python train.py --init="normal" --init_std_qkv=0.0355 --init_std_down=0.00363 --schedule="wsd" --decay_shape="pow" --doc_mask=false --max_steps=5741 --dataset="wikipedia_en"
Each number is 500 + 25 x the weight over its row's rms, rounded and kept within 0 to 999. Layers, rows and columns count from 0. Numbers have three digits each. The size before them is the row's rms in percent of the matrix's.

# layer 2 attention output (transposed), 384x192, rms 0.114, rows 183-191, columns 0-191
151:506497533526433518514484479502526497444503498492525480513482455458493521493555499534494494475516469488518495493512558478524475521492486479442463503484473542503492490527496548463486507503481468470529463462515472460470518490514489482494532449543460505482523490492541540507489478532487487538501495488484505511533522463493510472488459500501493513517479532511462509498517485467503507519466496542480475475521490524452529494522510515464479499469531471516491508526455535506479521515538502545504500479516485506506441497452516500481460476501509493470539493500512483538481493509489499452
143:497532492459445509497506515487516513495497534492469492506499482462490496469536483494504462475510497524496485475489518554465484503480522511509528507542545528478542498546510471464511514496472513484519514515541499520442494468491526498456444534477484501504529504497532478502508514519523492505539533486480470524522482464505507491491490460506496480464492521518493530474530496484523481475526523461510544496484485492496517489536494488491526473505507499539464503461492455464490526537496536573526507528468452503488479492502482535526484551471515495481496511533511529439492501509502452559
155:520484511493524485508511507506485459508560527520476472470463493505476475478492494482497536503540484485427497557466526536529526537519493478526529494501510488483465500542554516495515527507456480514466477473517504505489509478519495525501513512524508504484474487512463523490499525494544476494468528483503492526487478486478460528499500510506532521474462445475463503515453501491511473494497515492490493521525498491455516538518498532498500464557502495516457507481481542480466503523485531507528511530440502548495463504518532526501550509525507530539498491437500453525499506531518510503
138:528492533493519478483528522500534505524470483501541521524460486504511493498486510534493518492493540506473497500504469489500529535456528505491542516505538446501512502500497515517504519518469543500557456437471441556454507482484530481525485490454486515524510528453487505480506550501497503507486498510459458464514506515483519482495489526537523466481511495540502497514494534497483470487449453507507505497506492491517515485487512539482524519484496460503471524529473476454510477525477497517484486512475490540528518529478479521486500457544495496508476437518536516483443488475521521479
126:509476500473490464483515546533494469501522520476464480505505494484515554521534545521496553490493493529518466450518511491507457459500507485464499527478514512503481491494511484506487500554502478502493458521547479522483492479499500540480497512509505528512535459516443528509533496463504483445459483500481471541510479535565486464538476471475547499503499500512491491534502502506468509491500503477465469519443536517450513486492490509505503509540508500527493453549540483480484452459516539531510499533494526486461501508511509502508518500541520518496505509488492529516480474467479473512
140:546504482503522515495548475463508470476505477506485500523518506466515474470478481539533513482483512503470475472494540501471490509552514511454533493514527501467492516470485483514543464503485526510467508453535491490520510504470485491511470498529504460492521477520459511502506523472479467542457483465515478495498450525528518497483489508480558557499536529500498481521502513458470542477501522467484525470490464534477541496489518512493489480504498466514485454530489548496489479532491528511563520498488533521510512491494493513513439536506483520510520491507559533478525501459540493513
140:507495505525516542514527505519534516546473487484544473494535487496537513506522504510530504461485489426543490501470528466493553525507497553507523520539464479480489540483493488527477521485531543482506490509478505463457486481496501490473499496514496535537537493519518507495492501545513530470530489483528513520461507496460556472541525491534507501504460482480512522542466485478537475529473459481510455474524504494523551459512508529514450485508452514488529469496470485538519496527514532459480489529507472471517528493474501500526521503480486473497476493490527511495467507486516505511
154:512420498521487496452511512535542491494500471495528494523540496510467496538480498557471516478489463470486527497484529489474517484511514475476548507533468478543509546487496536495536473440514500515514523541522523477532529525507494451512484501513494478499461465533490459489485480515514505492510480474515494555517447537481468545510499457488494482487534473493486514501445515495492474514518470492528481484536517482461484459476484506524521508501478472489480467476495470474499487485535498495527494473476507486511487448506482487527515542502470513499483518497495505451516475454511518494
137:473495528514474505510431483481504517519504489476454537488472485509508456489451540461512502496507480536474479503480523473517540481498476548502511467517465477480485507536547510527494545548474493513494501443504452478518495478525486484490520497504534454575540504517499526473514478485498493487517505503534529516486523506486515555496493547517480499486474524503505531541476517527530471477498515542484517477508538513506492514508475486497540466529485495537467492494516483451535482523472523479488484509511499505527483504473536494549541455492501513477462490472517505505500517543525506508
# layer 2 attention value, 384x192, rms 0.123, rows 184-191, columns 0-191
127:508499521530510521511485417527491501502495470512523490517511484490494501482433491486476488548511510450504492501535490486537498502524480520511489489473477517506542488529434487523480514502499518561513434508454495484526532490479446507526539482526519505517496510543479479519488512491483501532475492479479518446495480523523484462504494508470523552491502434493512473532495506486502496503460456502470486462495508474497484495508482520526450520481497492492501503548525480517479492471484480480480464516555527513481544491507524503527509475502491507510445517476491480537523488522457523488
124:495513497488490494522531539505491551477462441497501515511528490508457517491489479506484471505549526523498479488550456459493486516477476491451506499499472507526504538485481474538489525507538496462537524490483519489459498495516494510546490499463476523520541502506539493472516477509435493472525502518473508475514472515544532444516502493487496519504501522522508490497526515483538521505494501494516500492491509522549477500512496517521535493441514505486524485516488496493557515512505547535449495482503512492511550479498473466544472500487494455451566495559494503503516480494455496506
117:472503496521471519498470505487490515466535489506504467513533531467483500498511472448519449486506486510498498486495488498493489454523498499514477523471485546497445508499473424483554435454505501509455536527533489495550468515519500491480499498508509456478512523521582519494481440487496505484504509488497545497455501458529515472497497476507507520519493468476477527508512509498502518517498539475491504488467514510506456529486475505474496499538509478501527498527534523528490531451508474469509525495541509456488465481502499493526494557471482511471510525480505488543521499537504488488
115:496514477481549520544490495472523551467469500517520491501539449486478463500486476498497473535532497496528497495497492517484497522499484553489522463477492530518515550511483497485510512453482530500497512497476515534542513490481542476497487486502503442496496503534571455547486492492485521551493510531495509495489493495474498501460513485522489504468478511453516519482501496531547487485485491500500514441510476493502482501475500534484475514480495473525473536464483521496514541550487476491524514507516486552565507502484476503466509500438489469489537512508527442521514531536530487493
121:478551459490516505517506481521477505511497514516516534515481524548493488474499547495449477513502502511548512496505493496547490491467529506535502476488448498518522496511489523492487466484562465496506526531503498555493467516504539534470522492487520550543480509490543500484463462521519496533490549501520522507497499488520496465527491447498473486452487475475472494517507494495543471531499498523560475496493506476516496528532502547486571510466514532487515522500506502492496472478494526505504455523499453519537506520526478511444550497481528524497513494535517481497504496530511474524
120:489454502505472497488487529504480523477520531511497476514502538524520507519462521473488539490514513547472488494557487520488486462515520453505494509493523514506526456494501513481541505510491465535482499526542506520543492547508491509543517490509487446500518573523499497472487495447516484496467522476454461478490495505526461542508467484535517479505512517498498492483487468533486522493542504528481548528515512465436480524463495474485540515464530464540501531534511541460517498514456500517490527489493491500475470507494479477495486502549517538509496494499524505497552507493509469486
133:505546511491499512525465492490462503462504514493465488490448493504547486467486505430564505519532495510479488497521490502499536516497469500498473471501508504454485507534501441484474508540472467492508482460474453541481482479470523549533479508491471567462523500483496532491533521455500495556486522512465487504482529484479502453471526555525458492509481503521505501487534479515516510472499485468509505495516473511532523497521514537496485514477521480514488489524552494522495498521470521493481495504481488488488473509479516468471495433493483521524501494489507499519521493559469474508
115:516489525530490480483554517506489499473476521543520478512518509529502518506506488500464472499523492472512551522497510527514445510487487476492490546508501516521508487466491534497491517473523470545486496553475539520468509496521519525514463526471481497468526522486458490521478511447487496480498515503473480487479506470464484485503527483572509476539492486519499526465479488496497522516514490429490514537449476511511494511522501533523466504489533538467485527503443519519519517511528476527497479478470487520514503498582478499489444534502480534505529530528497480493512521453467518491
# layer 2 attention query, 384x192, rms 0.138, rows 192-219, columns 0-191
134:523482521550479504497504512475476484505493490488486469512485518495510504516477507499467490532506492484518473508544482474447493512490456494489501473481512527504499491504466587489497498472478439477506511521508455521499507528464527534470506530501535480525489533499494500469497508526509555504476552469489477519546473551495459595488525496495461517504490548517499525497473510513537493527472471465451529480482509533525502521468505513503457539535514521506493521496513507535503531492484507487556492511468520510503513516553488478476518518501505511512485501526546493503529532503483510517
127:513520534536521538507488453504474548513500508568462471514480499489455515522478484478500485494512453490471519447516538513485452505499522438550509496525518469487506515547493471491516507506498486520507502510475514513477556505459480522510490448470526546476486484479528502511532486421481489485490480501466491457498488486455532528540478519485495523490520524465523519494498530507487534471487532481505486497521510513483478520467481518490451518486543504494519520500470503500529502504469500541510510506530540493497496476524477510475465491502491520491546497514460482479504504558501473496
122:452486485511509508512489517510529486490508525472489497512491472476509509478522512437503516502505530534490440531487508478481525466501491535472479459540527504472505491560459512495461512512465520470503464519519516459506538490462497506455508491485457506477514460493461531502492530490524541502480467508529491531503484486499480547479488503532519457577520511538494529488448515526553482510507497509472458524436457524487508484498479467470518483494551501498464507477514483500514493490532516504552512530516499515518517541497502502494485516510493521491528560492494522498527515517491495495
134:477496492496512518486494503514500507520549465497476497457533461476469489502490429539475467484460521524554514496491453496527495499486487524581520458435507501481531525498485455498473487470491521469512490502515462481483452531539492498552491511508532479512495466496512542558485492520506475501510533494492522485520475477508509493501515520489513481510467478493478525531508507500523473480478484517471509513498528469470500454531495519494481513556501471510526525541493511492502514458527508474477457537474514509476511478469515505526493463480499497483490513556522493502513467504550473483
129:540530514478475452476483460510459573469504469469504480513514485442488490537574471485506520516484511540519520495508487487529504486498502527437509501481497499498512529518465488476471522508513522511528437521509496488514503487511512507490466503509511504512533516495518477494566507486515451499502502521514518497571489467526478479500512499508525529503510520532509489497487481511508476481496494520531522511475539476480547478475436553455527448498468473500476525492482486485510503472518506494479507488543466547482508467515529518513520491509492509487480501484552505461505491487473466505
132:569494455541476495505518491474487513507546515485498504505555511505499506490511480498507508466511485485516519462479499525492523520522495483478495527534480507487469508511480491517508499509498479511506453535494490493448519474503516490524465470464422455491518504486495486465498461484525415437514493468524492509521493498516497491535501525542545449500506463497457503460500509511521504517510491527537484524493471520468510510511541517520523481503474498491502542469476479481474521487497531467477529492514515511484469537465485457491518474532530510535505468559466487529495490480523519516
128:476454499498536523467548482501504514491520486469534495519541493519497502491489524475536515502516507457517447500488522541514475466509502473470540526498512499473500501471512536472528528497520508484471497513457497513486504503503538457488516459538484483478475475512499459456465509495517514560522524462504513488481513469561475511498483488539569489504538525454508501515480498476514469497524493508476485505542490513524522489463509485491503480457471472481533497498481479478489476504492519518496504495483519543496524456514491437495485466477451502468505528530431514511517523511540530490
114:494528444515462533470524488489487480518529508488480508518448532500514499491519517522490503479490449503510440498526484489474485538527465517484484495485558479477495500468507502503517525522476433545545514489497460493510507502545467503500499484509479461463495527512500459453517513490510529495518522469483515518519461502474516520501478488500520475517511532478503500530513515503521476502475478507511475534475479503555454481495495472444526557505540484522540475470493513508508540551497523501515498477528465495539472519463552489518519464507480502517544487501503533468479522481484482527
121:480529504493517507526502491530493499526516508488500494456513515509535494528476525548496523500509420514480504516492526506470490474507552514518486495557464516494485545452474534497533492455494504474506535476478494523542488498521465484494520493540466499490500501507522513527521531478520518475544471480512489508514484506530493492501511521497493528487494451473496505491488492514493485514462485549516519508493515451526464538503485484514464507548539509511520518487461527527505512491511544433496509520477506508497486494462476510512483458514524435590513487501557514497480527455506493509
120:506495493538507494488481486529484547529482491458480500521543516495538505511489495486533456490491502549530528517545446496532490480516537486530516460509483502469460489494462537471455511499470498520476537520482521484498516477529465453505507519513465502499476438490499499500452513433465500481518483472492488503524503490500498531541511519473494507486503469451461533472483533513530543526498487434486505469475504496484495506449507491504506483498506553510509506512481513515521478473511537506502498494494507479478495479485499523519460489531538487538532451478491505461497518472511555536
132:530465496472513489509489457505522435510477506472535505485537552436496518456536527494507532504509513480486508515503503488509500520542494444436506525515464495499544509508492505485494497531484479507439581492522518507495472504537492471555473541553451500503476499513497518520511494534515520516503480502477482490495521484480507480449518465485518520538514499525478507522529528494484540518472540491497470481486505502485494480521533491535481482457486503522471478526523496494514512495522484508535507520542513485500446503507498507556512483489464493500496472487498468481453485481514484479
133:504490491567521483497494485516490508475477497523495484523456490506507467468505467459520497529508479464474535477448552501514498527485472505535504497554536486508516484469471435518487484501489507522482546482485489537530532491514504493470522496475552480505510471474501533463480469481465506527479502489552488503511510509471469495466490509524498516487498510522548477476506527503472456483509547477494523498524545524482532506539479484478504509477497513514519490497491497484491505519459462506463488468530512494467515487525490501493509534492564490534525502499459434478524521547558495492
137:507497510481437493523495520484490552492517490551510497495518544502520460538510490471549469488467453482527512470503494476541460476509477532529505531472477496475467486454462537502509541521526518522500476519518490486541499489489473484502495499477533484508517490472534578533486488450451517496536537504494470495472520517498500497541499537484474500481510489508509530452486506532488478502509520514513508519500532507503490462494522509457545494527472492507477451502520502505463495477460520499499467469533487491483503491463495480515454459494479522532528509557505498467497487521519478533
128:477492582489490533517521525501582463498510543497465517498505499491527484511491495498525499490502512513490489489492482528520482479521476495521487519505497508478531501495497476533527538490544501515465493470497502489474515513509535503469492485483514434503498506494514545525546497508466525499504462427523471508530481479546543469459476493490507513525494508511502475536505507480482505483461517517493480490484562458477477488546492539516479517479449527461513475474515486504501521528491487467481464529464458520492454495508476473515519476465483508531507538474541447505507510499523500507
134:489487511507528520511498499492496498525487495502489460519506535492515499512504527526517482504522502508504532512486517556515506463514487548515551465483530519503474522443468458484528485506518533524564493514522479498502431471469494494520488529479487548490527503478498510478494503513466480473507515496506526534517490493516462541525503586445500502498473501520521499455518538513508460497492533481473502494494495484512485501528499504529473474529525509489510504546526487469509558502487487501492490529461530527541485503500479532472483516545490552451511523492498465481451519454464480479
117:492501524457478519471540514506514471543494495504545462527505480516537489495521510505518468485477504512442452516493494510482525486487599515512502507523532511526488529483498493484472504489496517491542505489502500500534478505462464463533467477510465496557464538505490496479446485528527487504499491510473524495472510487509487494536465463462502491527463476555567494465505501527509520494483485517470488482507476511519499508549505501475486500511550508523551445516532533504508477470531502456518521502523496497467479492504477486529549474489502503500471490477506530541518508496500500517
130:435531505543495420497489519499483470522520503508505575522519510506509513515524483472536526494497496531529527491519528529493508513467519501536488480536546479475452491503463506505494480497467494480488518466483473511453505535480486540493525516484579468481481512471502508537516490448488451554528493498507472543496520526542519524498483528522505498530514499513502506502515515497504481472492487511471501524502477499518485512462490519512496472503454437481463540525477537506459502491491513467484448477498487460484516504483483498499488488489485473499496501502483517476503523551470481506
123:471493491472568504500493509520488491461498501510505524460556498514488509482520480507478473516520497503503503495574515495520536443517565527526475467444461501500482485511532516491486433486510522506446542509531539484498506519508472495525527516503490513485461526513519502494459508506512462478510480515486451477472487519524536439475506507499507497531511546467476495495447475507529552498505487508527459491508520521497526503502528527528510457479436482473480497517502517518472494505509538529546520515504505483505475501508487510534492488483479488504488509484505501551473501499485516461
139:510467514501520502507506471511491485501553505489498538502514488494428480462508477482532477525483503510499506471493492472534480528509508488506505508537486511454497505483507472503516528513529480518553520486492484515584498522496534491491445487484464518489497521479493535518468476497511494505489492478488514544494486486522522458502511485530536525456496504507530457470453499506493503511479523475504516516490524533480489483518490530531489485437488517553478454519505508439497531469421512500488514454485506538479547465501494513515508486479547509491457487472541474526524494520501512536
136:497497469462474512499473502515571515518474509485476473445530505503525522513513475518532477494506511473510465493470458474517498468464489505490515466487515493480472485500527529483473522496484492506501448525503483479514462489579508514470518474508497519522544438517505480536503502489483521490513524538507507488523446479467505527546475518467488489479475464509500502497517490520489485506503520548507503494514520494479493492481497458471454500494495493487485509486506488476493506503513513523400574503458456491506487477542529533520519489524526485476515474490476494524488461479537524514
114:496518452471513503519448479529483526532519485482485525490520511516456521508532538478508512495536520498483478488469494534533480514501453519514457514450501507497492511496486505443469482504474514534479506503484493529460502490521458553524530498513514473451530550556509466491508487527491504501499527483515479508550558502497458540524499496466492561484526486504484530488481517495515527503471519495494496501537502476486465503498500515495502480505497474495456508516488520508471509522516442466484509503466504464520444447478516502470503517458481506485505540510466543557517513531494515503
138:509496553482486524516505477504507509496506521482506529527511497456508475514506509488474521514517459470545495522490465537498494501512485466481500486494483471495536513486498523482509514463536533503500449516415509520494491546492508455525528501565499466483514495539474478509476544487504485470472558513538484515445525470548488491531490503486518522506528522482519505508484553497518517474480493473451517517545504496492508442514492483522454492470510486501514451524432481521498518440502508502488532495488495459534491484502509522484491501506490504550518513499499530459501465491510488496
125:513523518480500475489509511470486482545479524507500491469508501439498501498501469524524508505514502482476509542476441461498509522493480525520489437491498502514514516479488498487493474485514488459531482464499489520500499507493567503505521481493495466482549504499452487480483473490519494499525514489491443499511545516454524488519505552526506532468481483481479503470491455485459485526487537489516488478497494461551488497503503429517530481491532557452485536522527487518451540513499496527457485528479469521490448541500453505491492452494492486478489514488486513533503496523521533489
124:489499490495508531490499521501458493474502478528473505529461516520508515490517586527511557434456483538508501497501505492475493486541494507470471493490494503499504526452543505492523489497507533483478491506563531490515493552417514477466521483510488501509495463479505530516485521481491509485493552528481466529511529511500494449523455542480504504471499457483507453483499537477521512492489500500496544494493501507464505512474478523532483526512497516463481479493515483495523474557470476548511503486488488472551476529493518505506512481502490511479479533504516470504492513455516501449
138:508483492491502491493470444466501490534518495509532525465475454482523496508458491541508499473497482513512523483519454515523502510522501489531496532490512486493498487465522467515504463492473486503538549487512495491510503494514527487501493493451460494463507489477474514523468521505520470462519532526462507489542428566450530481520517537520524489497506493504464505490516511508508516482423537481502503528478476486501563536505506508499476498515471486457451486491505508458506497500503529551471524490495464513504515525455515529509503506514493520460489472514483537508515537495551525449
133:529478500459525485497532481480528507524540546494506469511517451560513503472512505516514510505525471458489489519484501505512515548498536504530480539498489497472498476525517503517499566494480465477457512513524493490472470514485423507476487465508506461444493500465506500471492483525501501493505467485495513532564503496502468528481473494480489548506507521465458478528479516480490503470500464495496503503495522517495490466529520466474497502489502494516497521548447534509495519509538516485505462474485506481542471520490492524511506522498494473505473532484486611502483491522482506509
130:489501464478503501511503490478500523477505480520511502533546526505503435531501518473496513471527496487494506501477453514547492546472533507532500513486528543496481478493480496499503482519534484511523509502539484559527501521485516507529512490510516512506530517503484540484446457510516509487541486537514504495471502484550494482491508500499510476461472510542525467500503472506481460454535464500501514529497488436501508500502458475533468559513468513500504488511546499486538508490439513485435450524482488486493468480518546466479541543458486486490471489541509518517481491509494497475
118:501518498509468512468483487492511503474473490509461497497545451469522515500494504512511464511520477511501524522522478510480470489524496483490475592492483519515478484499510504491461512480541504558499522488522484484499490479495485557502513519507505510537443537493476488469539471569503511508444510508524472471475514464464515508531501458488479494511533497502497513456484485522499540437521488491499491513529505504543511493512481498527510515507543457486534516502490512516467526510484465494489506529517530438472482501500480538473498543477451480474484509496509517536454509456458491499
# layer 2 attention key, 384x192, rms 0.128, rows 192-219, columns 0-191
119:509542490563492490532470497488518477485489471501495528515518507511505495520521582505537546484510524493501557502530511455530495486524490504544539521505446483522480462524513503513494498479487515456529503541476491522536469506539492509496486492522516469500478448508509486534491526504477474483513493480532502493498460525476490494500447514463498556521490493484470490531483503514494488471531515482517522501568485500527483493468527498506495450495491515588483511522511484510490461456489478546505525504496486458549519505497501465472494534496486491488495486476497526486482489523521537499
129:464517532491548497487545519469510506491488511474500470504464494505475532475484530516526501490479502500495517541545498486474552536484450525445522478505540490450457514510497459464528484507492493463519465510549508505564476491516510499473526519532520483478495545510507535496489462509525495527489500494524531531495510466484488513459468503506518490485504464498517487480500510504529483539461535532553493516538467481460536520486543549524531521518505509513498475503453495488491501497480464471504453497486469448514495494518485475503483513492546492478517510475513538525494505496481455520
128:507489521460517508464473512465506525477470516496519512527494545503513530526466517507522446492566522510499539479537507485479509514517518550484456526498487513477494502503509463532542545493462468489547516495523473477478510504504512543541439495489491486498476516534457494504501461454511486459506480526499481493547485473473506480473493513482526563498469488500481483513490506502517558495509489454471496505535455527485502512487482450492534518486547483516536479511473506526490525464468552498479486493521481477493533488482467496511494527487484490503524499463507468475511512475545503503
132:515491500500463527519492532476503480551528483510514523535512503506465476470469448543465536529445490486473463505513494489492496485476454495465528481505517451533527472486492476539475570498491491509498497529512470491476470501477512498479508465517484472497488509509501480494500530487507538490514478546489475496506538490501497511498432490514496457520454452494517496543487493507485500528442495538514520486483500541489493503510510514505489518463510530528479541481543492488467499445513466523527506477487522511521543505462500484523513511519544512512527568544463504508490505496469509518
124:505511499486550462476492515499520470530537501461516500531482485515512528474454504537473495496531510495485485480475456490489509436539500535482466492501473502525516510514531478494534547487470510510462472525431506508519485485477504487487502495523505522484536497507538483550465494447486487514503481495522485512493465475506490503491527527489503466506544474499436547480537506447487470534482486456491500499513473482520464491506528473503523507479517538522523446481492452503492479480496521517530505460483504511498483462531464489506488464505532487537528481509500499508507461530565485521
127:531486553447499478489510504506480461486479495488493483472487458475498493552514459499566474495535483472488493518476467497506498466513540501449463526510526526469489467537522530556492524484450515486487492450470545462517516507527496452474513526465498492516495502512483491497508526502474496523494520515528515494495529501519537488515532525507500470478483476508502463503475454515537495505472482500457511490538519487493488501508474499505512508491526485492469447493479539524512504525497505503492460510516480497545580502534521514493469551522493514503545513504531524470535467485499529470
121:498502493518496516528494474492559535501483501537504523445486485495512526499514495491482535482483531534520508507456513493527457538528529519461507517483508517448488500532495474528508501500540489508492510455494457495491477483516501514518507525476517480488501476462466485532465521511507501476505515526463527531498444497523489476467508464484483485511435492454484505468506464507495536520489524540455511450536497521525508511508517483517542482510481498480497482480513485485471485495529479483485498495507525505567498491493474500521502491515530494515481535543580517465516435541474494448
117:481524464509510523525532490526471506495470528477499489493531480523483500524488497537510473480498506492541509499493516524457493522460445485501538496525460490489514484494517508470476476444527501502503525508515464507428492494488465546520524502485466506478556517500486483493488519503460495453496473499461517483463535481528484500501434493474504558480489511522452475468532485476480506487528492445492523496510465485519493502493470452465494527540461522463518487498495509493521471525484442516469472511498546490519488499505468512483477464528524529472505471453472531526521498511497518499
122:494573491523415459532529498510496493501539524458451479520557473462499494520513499516501514507483527494548500466513521504491491526476473473505495481466480494485519519478487471472476491560435478488513525535514490495493506526517525495486493484492541507539474469494495492513475496530534533515466507479520490509504504531493540483547512474490467545490521493515521528483492480502535488521480496485530511499471483462494528481502470497518505502505469552498483502493536473493510518507490495491430493520512521488493536514470503510462478499556522511512539483476536504449503527545492495516
128:505520528521483524480514474464516524507548546536496542480495532525516527492490504462490528454522481500499542466517501483491504501452516509456511490490522456491485456502489535543492490516506490521556479467502566513473497489487483459487500495523487537490453503505501489517464475534533537471510520462544475508537481465483513518507519532489505483474468536491527488503498461516486472471483499524481503497460497491502498491474503494466522506488490475499512479513482505517475543497461487423507458477486519457512532498438518502484465499500502508522505475444506488502549514532536485503
129:517495490475500484500460509500525474447482484554491527504516500499466441504481495447489501509524521485517507482491480529514514499504516450469511496554508501549478564521495497502451431474540508529504492529500499442484479478477484500526459518464460499486507516502482449527493540529472507494522492504490496496493520528463529510529507510496488521521496513520469497476521472456478487475518495556487499512506495503505526479540451538475504485498504520483495510477483507506493498478494557557486553535494448528499493490509506502491486440483511465526471501501481528482497514541489504467
136:515491490509520466491484452512496485489472495491510514512518517484542552516465550482519542520464512515485506521545465527493517550459506515494496488462522525454517495503520456496480495524529471491499513473477518512473486491493470513493444511554498480503509524481541498468469526523460523475510491478515493503502531515539511541518511460517493480520518464497515475533516553521479527532519497537523517510476508429488481531512495475534477515494482508489510535509493489492510476471525543452519479489480526510496516504506535501517513493477538459440494515572477538473498512495514487544
127:487452503459405474506523532496493510506492516490546510515485465507522485505474486463454540497473485530452531511515529529486533469505499490503507544465493503496484491530496498475524536510499488469548476479495501516519533484468541500477526494502505485498480479525531519504447533494516532476501523530484515485512490481535447532489536518494525492501551486454493546518459513533515493506484544506495469489486478500530448526519520468488530517488512506478471507525505537440501503518507509511460468523508525487470525540480507497507482502504553517506496492517504524529526531504543474498
134:486507528475481481533501505476513524488477500525471502491491520482525490494478481475470486543509504470470451466530519507465507487501506484470474495547496507488479497509519471466468535521484492472498490498478468512525462457496488495486442462504484525499515453515477502520532546476499514495521479508542562533501499504514505442487487452474486529530522467484521522469498514490503458558477508498492473499499487467511514484496481505565473462473476499499498529492522507467519504512491518503461501530473492498425515524551543461505478465470530478488486509551471467493530503513457518519
137:510507441511536479534511523530484511468525473485524499518545493499488506438524465478469495539470472481514479496534510469498491491468501508487525477562486508531539524529515506487476519553498474476513504486512477527479505499447520486508511515498481494498518508500485506491509469496514514482486506470474510484512491494472505490480499531508516526494509486449546515486451477498473517488520487500500517482438481523489551517503452461438450502502509487523493476493556512535477504473525528532512546460495508546534531489492502519512443498496533560516528529489509492473495500485529471539
128:486501499471513506499516503486489488520516494485508496496530515441486482550518506501509538499529503497538508512535489475550429486469501518483474504518489473539475478460499530490491505494502502500514508489549490494497537455530514493498523517475517540540481460516500508501473493506484505463528499533487490446497495513469515494578499480531493508532529499526489503485492526478477478474531517469503466508465518509449562441498472488512512464512528483483515496497525481535467470544484519498434483491501482490512451509481478555516512474529467526482482532530515455484468516515517536506
129:514480501515471515480488503514489524547471514521526507446441503517475473493501536537503481514549531513460465491527491505516513541461507493555476474471492548459444518495498471516530482503489450522499453485506523490498533520521477509503471513564519500498486553469540524539462481524540525471457493497474508511502493491503469500468525538505483537515497537475516540493516508519475504522502490528511486496541526500524482485517520509515466495492505495482513455536509494500537461470510488500510462480526506494521571478473517472540490505513498484499523527483499478540489473526490486498
108:517442517495461456483490552557486501497544505493492513497462535474487486489462493509480495483531538497515543513493498507488467497502469442543489523491505540506577537504517514528460501496499504512488473513538491498486512495476504495530533502475481494507533487501470486512519476473533519527562526506498502529497448526498494440526507481515524466528492498517520487508473524507459480485487483514459497488489495497493466438487506542503497502516478521493513496444546489500475532514533527517496537529501449526481483529500489532501502505485477529485514505512500434517500493466517500457
130:452521443480475496500526439493492462482532519487498481504477497500497476524498528476479472562473503519498503459493460501509493459540493521443520475541534497458510519494483488493488549539514487448475527488459525494498468483468496467499469520509495444496517525505497530543477492519501492466529513465475453494508519518512495561507492469465470444507529467486495477515526517513527489504497491479454474524569493496498509482511494476539502485456481502514506512488492513485505486547526519506525477521513516526494508512503549488501512545511547505468511498532502499489508488464524502502
136:513531475538528491519511468467470512475509497510508534500496492465510499468526480483476469500508460489486477488528519515480515481509436570524532518475464448525527480463531493471504477502483507499521523461491503523469494525454523468483544503481462535537498516541499510473547489481534488544502478521507494551496470466522516520503499486506493482548464495499525525538540500488509482463504471509459541488487492486501510546480479484461554521493487513488521500464524457477488518527544532523524528473476526484453508460502492534534503512482477503521481507498498488483514502496463520525
118:556463522508450491535498465490537485462470519474502520473485470520519491469516488499531488522507466502521509496489476494472501524467518492496534483479506464469461481537494519542565483482511510523498489509477483561467452525496494519496518500537497462513481479493535509496521454502494496494485482540527541498510498534511470521488544558474516468528494548518496533519510467474522483493455473526537508538500503535544493486529509487445504513529533464497521524557520519523483477490498486522503495475539504497491483483482513488516489532552508504493521513493499537480483484518534514455
131:515513543536472497501531523509485493490492510522482473470510486509425456481509491490501513549473482480478527505513459488550494490504499563456537501454521480506498529502530495522497465498503522516510500514454506508533521498447500510532516538526516503465490509484540493481497457512511537454498456498506509477509459533475500508511525498530476511455494478476455503493556484452509528554523481515473471443512489512517563500483506494528529488546491530498449514481512493522511492508485477502481505480500495455457472525463485506503461493494504465497517500491499474500493490541508522483
119:493478506502516503499490472510477465479477455478501498506517485492508501516526531468501498469497461499515520518521493485526506513446508460514512506472482537507525508496492506512505488518522492496485482470477491516493475452512430509525533511495492496518491469505490522486531530476531447500493460558471529548536508499479508457479474539501491503508547462490518464478535466498481491487500459505518485486485446549488566555518464547502464474476500510515507544516477496500545469504497472463485491470478526538516533536501526495526543545487468494480520512513518483493516538481549478492
122:503534527484513467494503510465530521446517518495470442476533498520510507490522488512490501493476477501512501518498478449507441508513482508518533548518491508530492519464467531536501500511475486553499494524541468525524478466490510526541494502461507434457563507516492499509511434520512511464486503508446490484493512493507474469488520482521527488498503483466496540462485512517466535507518507534509534497496501496481492544515516471480475489522520511529516478518492498497499516497514520540505530512531506525472453533513498530494439493492440476518506476560507505483503540471519479519
126:482496520524507481514519522486495501402511494471529492496479505515497508507463546522501479488524506511493477531490501499532477574510494517506520535512516478512493493482482492498494514468470493499467509488515525477443499500558487493563533477488494536506485531512510521480517489518523505509514511498481495525509507511509546515540490500486467469487450455527501506503544444512435508481527517522457499519505490485484531536505488523476487471553502478536514503510558530524480498542483447491553497524505463572519509507523521520475530524500502516507518519524505492504503464505506502495
129:482485482538485508490526468472486508498500506518506520529494557504513439520502481519489488514516485493529517544509519517462508503501551504458515484505502476502498465496499516490477574528529520514514489528494497505507519508512472554495504484517516483543499501478488497470507463493495491550517483530531519524504535516471528501473509498460484501454486545488483476483512454532432519499504508452499506485515518492511524528560487529503463496496454466468554518525533470471513467554504508511493475477497483551456499484498483480486475490524473459516482505461516513515520533545475522466
117:504496519515514524525491492506510480518519530515559495475508507469500464521493499519471510532497482525481504543547528473509497454494502450520485515481484492518481523509457502504550488523469500545499501472555520469506511483490504536471496564526493516465544496455481469531519436500482526497552513536492464487491499467500477543487513483479474515484570495500491488508481503511519522521519521516495502499468483482504520468479494498477515494450528525501504501468581513516557468497527450497536494486529488485520477509486504495541503479517493492494503530533515499506469470451481522525
118:495516504534505496477497490543446468509501523482485523496523487513484469486541463524511492473500451527516468518535505473504509520483475509504522494510500496472527507554507504472525470468479555513501471482519481478505502499502528530485506508462408508501453451487497502480507531477471509518512488531537485471486474518524505421522504488487517536543529536482500494498496494456489451472457487481498475551481506488533515481475542500471491496498513482475489511446485493564469526477510508498489498527465486494468442481498513461483492508492510484489523516490497500527491527529508497542